Weights of a small GPT-style language model, trained from scratch on English Wikipedia.
Training: a variant of Adam for these matrices, 3858 steps.
Each number is 500 + 50 x the weight over its row's rms, rounded and kept within 0 to 999. Layers, rows and columns count from 0. Numbers have three digits each. The size before them is the row's rms in percent of the matrix's.

# q: layer 6 attention query, 128x128, rms 0.07, rows 0-6,64-70, columns 0-127
# k: layer 6 attention key, 64x128, rms 0.0675, rows 0-6, columns 0-127
q0 082:506508569476473438523473541548582502482495570503616480438531518491430508467482460485504538484486413444497471533578476539624507497485466525467553415579518454595520556616540443469466496581481462609518476541437496415513596542472467457465574408539468519486502532531471550491513539573500400534428541437491477529544484639471574474636529553512504480510550496492558475538510535456552471512444
q64 088:498577554367491507471522439496522560475518534435583601501452494484477431507577565470494477507430560530458456572501451580440481487474497484547489445581428447550496482478509590521472499451513480561502554467480528363558522423444530354569531562521537470487448425486450468561534506513484429483527576460508485472504508522515571386581494566427423479482444526551541534598491496565489479524512
k0 108:540417487552443520489584461400518548528483504500482420428459545462527503544479531518497425453495492513602575552399549477492494445510604527454580560502461570461361542427445478503533576500576502478524465505529412529478569514413491521400472591521483474546571495528556437557490489396495474526537511498534473438507419403478476495479526451506458533560465508476434436461492445476443556501602
q1 094:549526597421496564491452447526475453503560525527489452439495566393460477493500510507503435556510454451612484591456528515563536519466383511519542517563578521562517503506543524508544501513555410634605604465465490467543563478502508465452575401569550505453501553554459477416482508476466497492441482434452429461467541507455559449602580530473521484469426521474448411449526523487479565505522
q65 103:503523564380447486452493447543567556459597468489466547518411457537539424510543543481441497477449497541498447544434491557458493551560523491517581417588466401499482461576517517486474508546539546532477534403490535381615538494507581472615494533521553528474511518574439554514507531504493418553484517462533467509441505567476504434538505461420379508513467552535512543583480476484546512457623
k1 118:509394469532465499437557497481584572533470447493460475423439506481540566550589442536435486464484479523569548462434601492578464453467603440480511574495398526515460462518510532457453521573557576444509437522558475497460528433388455511467442573492422476498508492493553499591595585421499474437527475518575417439497465386456561523499461508494462441519482532511457523456460535490473573483556
q2 102:533439482561485546491526509512534598460502489557569492580482577537473544528485483499446555482570531498343480507467467516551478540513539547485520516450585464577491463463481561550417469471419426513492508443567484519449497540490565454472479471482501496420499480544547614457494418642446520550449496425424441493515541549523474454451494508431459566484433455477615489558424432571587543511426
q66 091:451517432471414557418581494475435507446561545367474585520471573525530483511490534419489533412567497514416481527521503479491533544482498534408533459517557448480519473518495511549475507401455519555506567504474514618509435505672535400478477468478486517518557550483538420461469457561456522553525547600463426517484545560519420480495488504504564565497466492497552477586413498598541481516513
k2 099:492388528438422477599544502509552483669474583518526539469516489364456532526440511485589419495527392491513481597519499417425573493427523465448504510504465553448493484484495560462544526563539515428543511466584543510566536467513504514595541479555369455574388500472544433466416450517483445523512534533469448448457496498522455487518500514489544467481523564506514520491537456454531480545511
q3 097:478443530527440536552494570485451572471443546389471438482433471596393452417496479479513590572449446450400470528493462514525565500525515551489500424526520452511587430471505564555509438417448503528552460371450549551472520559496526403524447453471538469461439510489527469481574491503450568427568565523535548462493487597519450518581469457518510467412465508521521588582520504530480521445457
q67 083:485580403511522473537457585415534457481419506565481557439475461546398489471482495476465493422489524424421577518500524495499548531492518577534538520503579513531525412428442541484424442450479526460522530502459528571387459547565490433574435425349429535525444409540540449462523592527516463480520543479488495453420576530529502517571479517429530505463499505486573551501523512442575461529432
k3 095:402511520431534556546535526537479495541491517488530542591462547491483510565489561561527495529549516473469432473494377439628567526516513495377428625433520482539507557498586583469508445470447404567484587550531562542559481454482540560598470530513541467474457497508498586505421507576494483546521435454427459506509488510491472519552532513477516427489554445432556442509412546455548574541484
q4 129:680495499519509447470480525478535506495504501613484465504559513510506488475511561571466478545457589508601579513463453520458480519458456460481558424460474479488469482565461520433431534466512452498507408513472455383519552575443537508472612510501504509463600437589414544548514512481511437567522391506500505444532508368493574488483461500537498440522536514566503442459480474370499546513561
q68 151:565466472572502486494541401479545422423539523582471493492539503527553484599461560468486469495469504544606552499507539540424454455538490493552565502525441565479397610489432449460452555478585509518504434572527448445506503535483416403445499604507461559495530487518462500549472580500608482454466407496604470508497502371449550504531492442456500495522488606498442498509508508437456439440489
k4 092:467499504573461516423502493475538423415550508468495554513568500548618412546554453458525488548494468527519588476490585528397466503507539525543523458555483472487480421493473419494501565470472540445480390539506475582430476577595461452456526502458449471450513382490500455421611515488542522366497445472566512469474513544449515502564557529566520547523431599445478536452565510492464463453570
q5 114:462399519493501468519595409515551416473444541565499470565535502455497609499457423526483521467518494611480490469474541569425436492587492491490590459534467561436453527511422554506482507635469498457428520550528553444444455453440428456463506443451444568535532531569505566512537467560591443534467454406525547572548506499458561551468529571548518565568519467550552496522490492566523422474479
q69 101:550491472450452592474469568570504457476437521520482458392539532503475518413548437516552582513485423448491441565509490540477607471472528533512474404610558480440573430526556539531520426471434457475504465370479572509514519458575513428559497497442540476469424477464474507506536471495416512449495566490476552513475494553511370445556454574601486560438477435528471527495473529577456467441542
k5 092:499448490547481421563491438471477510568492543580553552532502483507481523634553554530483494397527526539479482384519515453396506452395534386436571508369477452431422570567426508469520484537430513506451511505523484507532535505490509532534525552527397526569548484516467516589483477562509378575414569448451480452508498467496498558432442491485431460487468525494544505446497529557539500555542
q6 094:509546538556513521563585574582471523486516526426547432500427476616503564400457473475538529467476434391432481534480518475565501526444504558493387509509524447589493388442430524425503500462486426505472417538489495512490509524474545531517415502425468425467539509446549460488487504450393524446515553570448479442494529459566468492505398523483539518348456456472548506514413509496494533499569
q70 087:541534478510433524604563566434492509527514451592528522475543516495436556503473521472522490458530467471500563495502437462564493585467474546443473549552625504595433419496531494482495447468505456553595403585534513571500550534473579464533480495355436516502577489601544456554565509497502449467538512544468496408412523486572475441535409489429463467513529480486525532495481420474612431514494
k6 135:473481498481445486532548558615422499523470524501482465511518533501495522412465486474514538536475519452482417571559416466528593537499442461514432478501516473523546450358485471421500418485460444471449572455498588556510409503534540463552463470538589483573414514509451535412433413590490613495488473524445561540406530613588487496442517516480536514521485522416592502544485464497538536531467